python train.py --n_layer=20 --d_model=96 --activation="relu" --norm_place="pre" --qk_norm=false --attn_scale=0.177 --parallel_block=false --optimizer="soap_variant" --lr=0.0118 --seq_len=128 --train_tokens=107800000
Each number is 500 + 50 x the weight over its row's rms, rounded and kept within 0 to 999. Layers, rows and columns count from 0. Numbers have three digits each. The size before them is the row's rms in percent of the matrix's.

# up: layer 7 MLP up, 384x96, rms 0.486, rows 126-185, columns 0-47
# down: layer 7 MLP down (transposed), 384x96, rms 0.452, rows 126-185, columns 0-47
up126 106:516518498511594623415530476445434471544530501485540417460549449457482523546556501476480477565449474596446553440504472510566477550359447452560496
down126 105:507468544512490531537533478527478467576498513519445509533482433481537404606516497528534456465481464534553471394661506473515497532463514381608489
up127 082:478511548519579466496545454562551517484469491518511537579445502464424407577494419413468485387529401502535521474592469448522458490514471540518471
down127 091:483538558512456572529412526517531503510360422555422468513528463408596484631474513525495530511507456456471517506485517520477437537508487469542544
up128 102:559475462493497589519513539500492507473541500468475487412536507460438531599490584450560600425480457479528501558480424484546477481502529521453480
down128 104:536505542503566528448502485539581539513435537434498483483492540589526462498518561526420514588504607485512498452396532437538451461494509491475393
up129 108:519545516475541595540485424444542546423520588481487569438466526594482428528450415462456573457511469525481522475440452568474501501491474428464618
down129 112:462446556520501544533418556522504453443479547525481550477523495519421460439417539522473432528555390512483458559469415484578446568493473500520468
up130 095:523470454462473526527559520502424472381529497489480514505471514571415472455451492488473418533559381477502504605461549496499383437507561481612516
down130 084:470547603559525556435512557493478594465519448569496527531517491508486579491503497565507433518531445463526519569563572486444400444575571454531539
up131 098:532512555428518486529487562550488474459495578467518582546571475513541485447525478526538407467498486555508441475502453508592422585509509466483504
down131 103:387464481616490543535584523487464427614472546444486454456449484499511492491460508478506471479345492436520502489443520528557494491438412511499630
up132 138:637547450555486474509411544504516456445416451403591451458485479480584496554504546483553502590540514499525529452437447459502571530440481559446353
down132 139:536496557553465518477523368454493564459538537546526510536444529516515461539500573469485472413506510566459456515436523470524531517603493586456447
up133 107:581490427518450513432484465461480408468443437533531523552528401521489530511495529467442473535531393494568430508461501465502581535541458597469509
down133 101:497457520523544429426483614508425504548499462468425449463439517497512456472468487486473444566494516515615535502490511385501484503476498535527498
up134 110:534509597442504491554479527485506413429588528450416494414556587447520514504542603478475562420501536561564469540487473477488525483556512523538539
down134 105:464481497630487465492520536524557518671465496452479412508525484470397441493544501539518509506414543544546438494560557475500448424452453510460539
up135 106:514407580465449527515483523383507482492550520522422468485434556525439470484501588496578509428483547487488562526435395548563509559521484496493535
down135 113:423436522460480478500508586521415550521425482479527507509587502467441512574511411416473550560438471475548491497446567475415486502549494516527474
up136 103:551498451459557493513538458582612437518501564548505535518606549518555504454463487574429540462466525510533479441440510565485512490510530443567415
down136 102:543608408466508417478550465500439479490495477503517506543428468401564546567545457485532471488465514552556484569591502525443518425498483447474528
up137 093:543597477570550476442470512457542515537596515447459560593536449491401405468500579422470510446528435519476449592465463497488411487482409514482465
down137 097:486501472526575477415432441467564468460458592593529595524476503522480520468542516577586413490521509438523493437467513527495494496526487475480523
up138 111:557489518472486486457513438535490520434534541414414487439510487472487390442449377548550457495496539546563523445500555467477517476470580558517457
down138 099:473565514469488455428559512505611467504437545492496594563485505530468510564519583540446510442507423496499521471451473442534531467529474448497451
up139 094:600500492477508513498510490530503548461594554601567590465557547538513555463476471518575460529552491517538465559517440504476395427555475536392505
down139 103:371443514434436552490501499479505498495504579520340532520476506483474448452577497533521515437590519507495524568440477550477566506519586564510538
up140 117:562533489429556614557453521461538540480489509489434480488448502517489340452499505435431438499516457456518519521569499497545532485515540612465546
down140 100:453440529528560532436448523464413427518505452534373509513475440572586549542531481486509474417552400530459537535428480489528454510497526488471473
up141 103:539443519560514408527524506526580348510590537451494544461461509492441486546517535561519414481537427392498601529507487531566521602460552548512473
down141 115:567596532448537473542564565460608508541506543436475532462495522491463567538533559510580550516489491456497545431546489475555496559469472384561467
up142 110:497517521479507514505439426444538577511493512541485492549515407495500486506515435511471508563442579451496461558640466511509509529483497451576485
down142 098:443622524537541502452575594596563513462498576446477464520484464524486544469545483481460411420480463499520535482443459527431509501434545542457497
up143 089:437474588476469397524443542441454573464506503515506477465503482495485502528410444483527547505537471507470406500526615538433607546466421485463425
down143 092:414470588483464621584552527543513466495506524458484486544460475560457577524480476505429556457433551473496537570557502553509511487520453413448600
up144 104:522430487438546479521579495518556449483484528391455487474425503476502515529534544446517524548393461513518495591485440512513485554600501630471467
down144 094:491603539459575434431479507499470488497637465488489419460469533443573490531498491530477404472569529513486466436511467478400514441477458543519486
up145 093:537497595503512469429525593519484433488542473512466478565519516581520510473411478506508528504558471556455514433457541489579454495483518482529451
down145 102:475458514479577541506427577536598446526532458550430537597528523437445431485498380453490495410467457521564473490471473455479452532471395444503530
up146 082:438494453592501469411433437505505540463522551566453512499522478561481468493535454492524450483568499543467594442499559519461545442536535635491562
down146 064:503459419502473469583536545427524521542521541399558490537439613446454537502522496510565498520431521484456454483569470479486475568484461461623469
up147 093:482534471491517567582499431471476495468529561433604524400485496538392554476548539491455496445552554515458407429514581456536460481478440449533565
down147 097:443519493478498526502436489548622528486464520521522463561505492427535464533460486517635557519490486502594492498433404453517469507557572503452426
up148 112:438476494503530484440469443475540408491471506495445577471542538542460469465554476411508552436510545486446464615494494516593488470425476545445458
down148 098:512433423505498449513460611421457522465493448437471503524356474445596415463527507515543561475550452591560458517487521451529497489491457530553571
up149 098:534611515475462491485426471541499537566498537510416436558488524515493543549481487503622458540556488519512561422529494490424578458517515477512409
down149 092:639503552494555493560566523467461540431598451440504562451534518462469456459483452515493439474474533411608382537536470430524546474464531485461495
up150 075:490565499513458561461479704474519557523462471437479519531529561506421490490530524382499452446503507475502499524482464469491441470503520518450460
down150 101:560471533512586528485516527511546517434427507413533533547378543532479425470591380534467519508519544467473531493549491441399474516570486472524494
up151 091:589410469545538545566403539384444538549541507407528603451483523442545479496439544454439563606517562499492435474471534431493550489430490522500559
down151 099:587511508468487561485374490532446548449515498598472493487402573477491566577536528547520465451522570386518486580498460505445509561461452451457517
up152 072:511481524443434524600543515586568546518497526437512472590478539515447448492482433552440464528495554451474487532422547524557547520480516504494495
down152 075:573515468503570466575466494480430518516534493515524460506510586477533434414545527530435441549440397468551502471550459521431523475568379453537535
up153 117:437470493512526518519441555386507505551548489447482435452584474478552515434434506598586450497443439446483556396442499482568502467469531466500499
down153 088:384517484603520495512576494553499468416490477587582549463424478394435453460525491460504551557534489548518525452512582532461470506515422399496421
up154 135:520467400453445497556480550532465451478633510466627496489408452417498367501482524449462541580550573577548458411593501510458577535556534523518459
down154 119:462499644496525499495550480470452459507470448452497497520631582554542560492533576524464450521424525556428525530545502432487382470455481485565498
up155 105:437466515513536511481551486467438602451387515409511455463555465467497571442584525463553548478452468445422404533546490580557478608478496527547496
down155 100:510518486564461440538460545477565525495516443485428521470558526438500334486509580473531475456432535539471606414478591437561482532463570449605549
up156 120:557396529550544486443430464528518569502503501523486564499471519548433391532569554491448430559514512542594460552571461563529521563549497517475479
down156 113:481488421418559416519539584513507482417510446529454529429469582606511479518484576573523518524548555514470531547501491571560496477477543492476529
up157 134:446564450445457459484565554540422539544511536438441476558472402466508500428484498472491529587518524494557568487482457525490515531573532475475533
down157 126:491409484490421505440569396529477483491419526495545509515593485548586409526551531518437464498389581564563462579573491515413524512469481467481445
up158 082:497484552609537553493498515532421463518449490525450518548477398462520471490600392457504494642522482471559525453525532499442493503426532407543505
down158 093:520558461540510483491470565555595470534407532481522545441460520559532456473489526510533515497501532551501466470580477453542570504508533463536548
up159 106:551568515523576538494589481522480512553492473514494556560490558451493494425485467435517466516578566496408540459554463532524452498510524399383486
down159 099:593448498568446393486447456556528496517557467483514439526525552467434504628433476533434515384477481485490501520421455529482545522513500561473537
up160 107:510474587528567479506497540487507475464511532497434486449530512514393425467450466420586430531588524504502489428601458542524447526566504563549565
down160 122:472469507464527456502541511548572537487495577505423452557601505408604515445472419524537510486526466489480496462512528476505474397427543467443500
up161 088:516504422524558546519451496486477419544549493453414514482468492494524506459540485507512528480431475457425418534443482527467544487491522588452504
down161 076:557497584528558397507544515489507558505459505434496469476542578430464556377445480534459532507522581533454524547512432559446474585452441515573596
up162 095:534516458439463465487458500532476392478583472519489482523479569538481536479450485465457444489449464491558481449549535462501608522544467569543528
down162 110:421470424514519438463514509526528444488576499467468477430489514506446437459502525485534516504490469431541501476505598481476520486437612584481467
up163 102:572426521515452459537495532562484381508478539438515566498454476481433574456527476451452508574502501389568564513470487398550526560545494474456491
down163 100:386602493457505505508550447523527482523586513500524459456575566542518499567448441510519557531500591547519448473447467489510519466540495489532563
up164 128:528507450465604484658543402553481552513569490478472532537417503531498481525586512456438480458522503521483547536435503471542590518484541506555450
down164 128:464543488478428543525517477475500543441541478533505550501419517484515541388586528507493500506512512457437452485545576618541493539423476570487590
up165 085:592494525556456591461489412517514542439502497430545467583522550520486494492461442489533455514538470457427536485440550477488536524448482479404466
down165 100:493489519490545464593511481471569562452422502570424474561488590492646517576440523449497643448559493470513520486402460531508495474493468429475507
up166 075:615502522479507504586555573489429489416489443414470454553491462485584488488507497470495515510554457444485538390481560514576456527469395472526403
down166 082:390551561500520579475448484528502504498498517525530469414457488413460416417488515534477488603432479585425480586507473528525540463475527526410460
up167 100:489514516544561507456438490507483477485438461469556460552513421485446527477524602511552559487616533483550534509608432394525443514465473479481417
down167 101:510489534504489480515497460493486426587491482512540426506442489495520556537454537521466500457507440572576512509444500456408488535479352521527507
up168 092:580430532481543604559499513497558494548544484442437497542426386409457512568518460475549487495470507533463507428530473466492531445461428478557456
down168 113:474599501507488403437561497437529479499410553467513521497580501527479455532532475556503486517520521418374457502473431497556568527567384494502525
up169 101:550532585487505550570492433496467537432471417483454480469564528481387495486539585483404537517593418508378460460466459472527451543460427540507470
down169 087:572533518469411496423526404604577520485500523559489441539558537480452472498412532447611507578533528501508475523496453458513505553553573455457562
up170 101:560423520486465478454499509491541537467463610452518457529525597486511467464429554471433376488495481466562501526517546430537510420499565562571440
down170 134:605391458480452538469469516537571535411523562553540498561511555384448416532410517465463427435452433521597500502527500475442569497461578542447465
up171 093:488523561444513481409482517419537543561473543471503505420600608373515501478467460396491513447552590544438551471542536597481539576499477502430493
down171 086:500526472381492515577469554501495519537466543580534457532428590432473594583483390450547499455499471572459412411536442502510499534479562458552495
up172 095:534526481464573515390516553427349485443505460547503507325460461469455603425468530515492522521487526574429498490518528471464424476508461577450484
down172 104:492496437469500494457511511451498461599536500617520477555442619477556478530555450611465464592442516587425508492522456471474534468515522582451472
up173 099:512548448434525525501504599537498507464470510450494575424567538442465513510502504427460573558564531515514468450476473473468474527544500591544411
down173 071:440544574457511572458518459515503538438468504462474365463528451566508492520425463549569548552496492489538539482533486537540507530452537437495511
up174 130:497402399542550512442545530527556521420557525452512535542520450545500478442420560363413536469553496517472592478474534413508530470536451538516549
down174 114:490461564492472478534479491587488597575484442472488533514475539426423448495410496502534431580459531454612527556442530490461585539474480466481525
up175 073:636403513509473414547374513456439516521500602462540474443512458473503545418506426519450428530461549561545525458491505532522452516500463501584529
down175 092:495503428445478420467502514564494560572522447510517456463499501383447632532478531507496475495509439462492530573440471597515582530427476417465415
up176 106:530450466376526546537463454470520554541526379485553492559533477445477562428580425398534471571480466494610472466512470470545553462554546487555541
down176 090:445507585468508511593506482379478542551474516464451487467414493465560478518479528574627538433448421449499452561401506537490534470560469442471413
up177 075:418476456500525507461481514490420513506450518486542464431448459533533527490435552392494409407508515543425461477530481533538525539472551522494471
down177 079:499571505527464461439516491503610434337622435416476480480480553478474468496533523464534516477447533459505480448542555533558459463475486426569455
up178 091:526471450499493458508453479542452448455588548452524508491485470437507383581461443480381463519454534479540484554600475510479549536528493480475466
down178 081:511574456561473515540481583553385530463591497501515517425514567498479472383426484547524495427460555429409555570462556530466469519528577558481506
up179 092:477479520579513495529483401540509497589409518456532503587452507485536419501538529514489494395420482500461518485579436515563466469589447533405416
down179 098:467479517516525454544515434445557399443520449549496524498460516445531456544456482498483521623482514528523636572559496467395496505537456501496511
up180 082:501439457416552466523532471369509498502422486476567493524492586556466514441429508467535423546502545561458427478489506506534529482472522524484496
down180 096:381571482448530503449489489468455574524628519449456523462527547449496490484449486462641479488558516421511513541438603494439462396544513449443454
up181 109:507504492543468457463442482527478562500541586549475560586502397548535484439496503438474429436616348441472466509539519535492464536489471564501507
down181 097:509442534382511481458473556480479549447442477514483612507541516466462453617489526535470452517386498557559585516531518397536491510492505480527539
up182 102:488479505513486554461528362503432499472487344425532537450508398475494611360523571489513498505458495491503525475459536562480499540510505561460493
down182 089:505590400486484524510563537496496443592554470557539526522470514481582467503486501502499541427503463485449402535482500372479513464465579549560496
up183 089:504410511441563467538454464583519345471566453609543592438501450498573491526398541437471599481536504546455423475539457561455468501533503509477428
down183 106:482437399499552531519537524429519490457523494519471604424449566416499530559509487522517440488481484515593435577586500474506450487524578515423540
up184 100:518452475517458478424480521484486538434562478559481513505471431477445492551513480504535510627576537517446478424561543470529430541535515502448546
down184 103:505517393444535484565479560546495444566503527549493512494581597467442374503537475470504510475460463479518519501569505587504471469497498477506507
up185 121:501470579439530560454509479526562499485466450543433518443522501488518464445557461526451492455499426509399466531506519576584473529457496553512453
down185 110:497403523478454538468454401575506470500481500440446442471528501539492465560484510467534419591485420530491479531543475471564552435516412511488549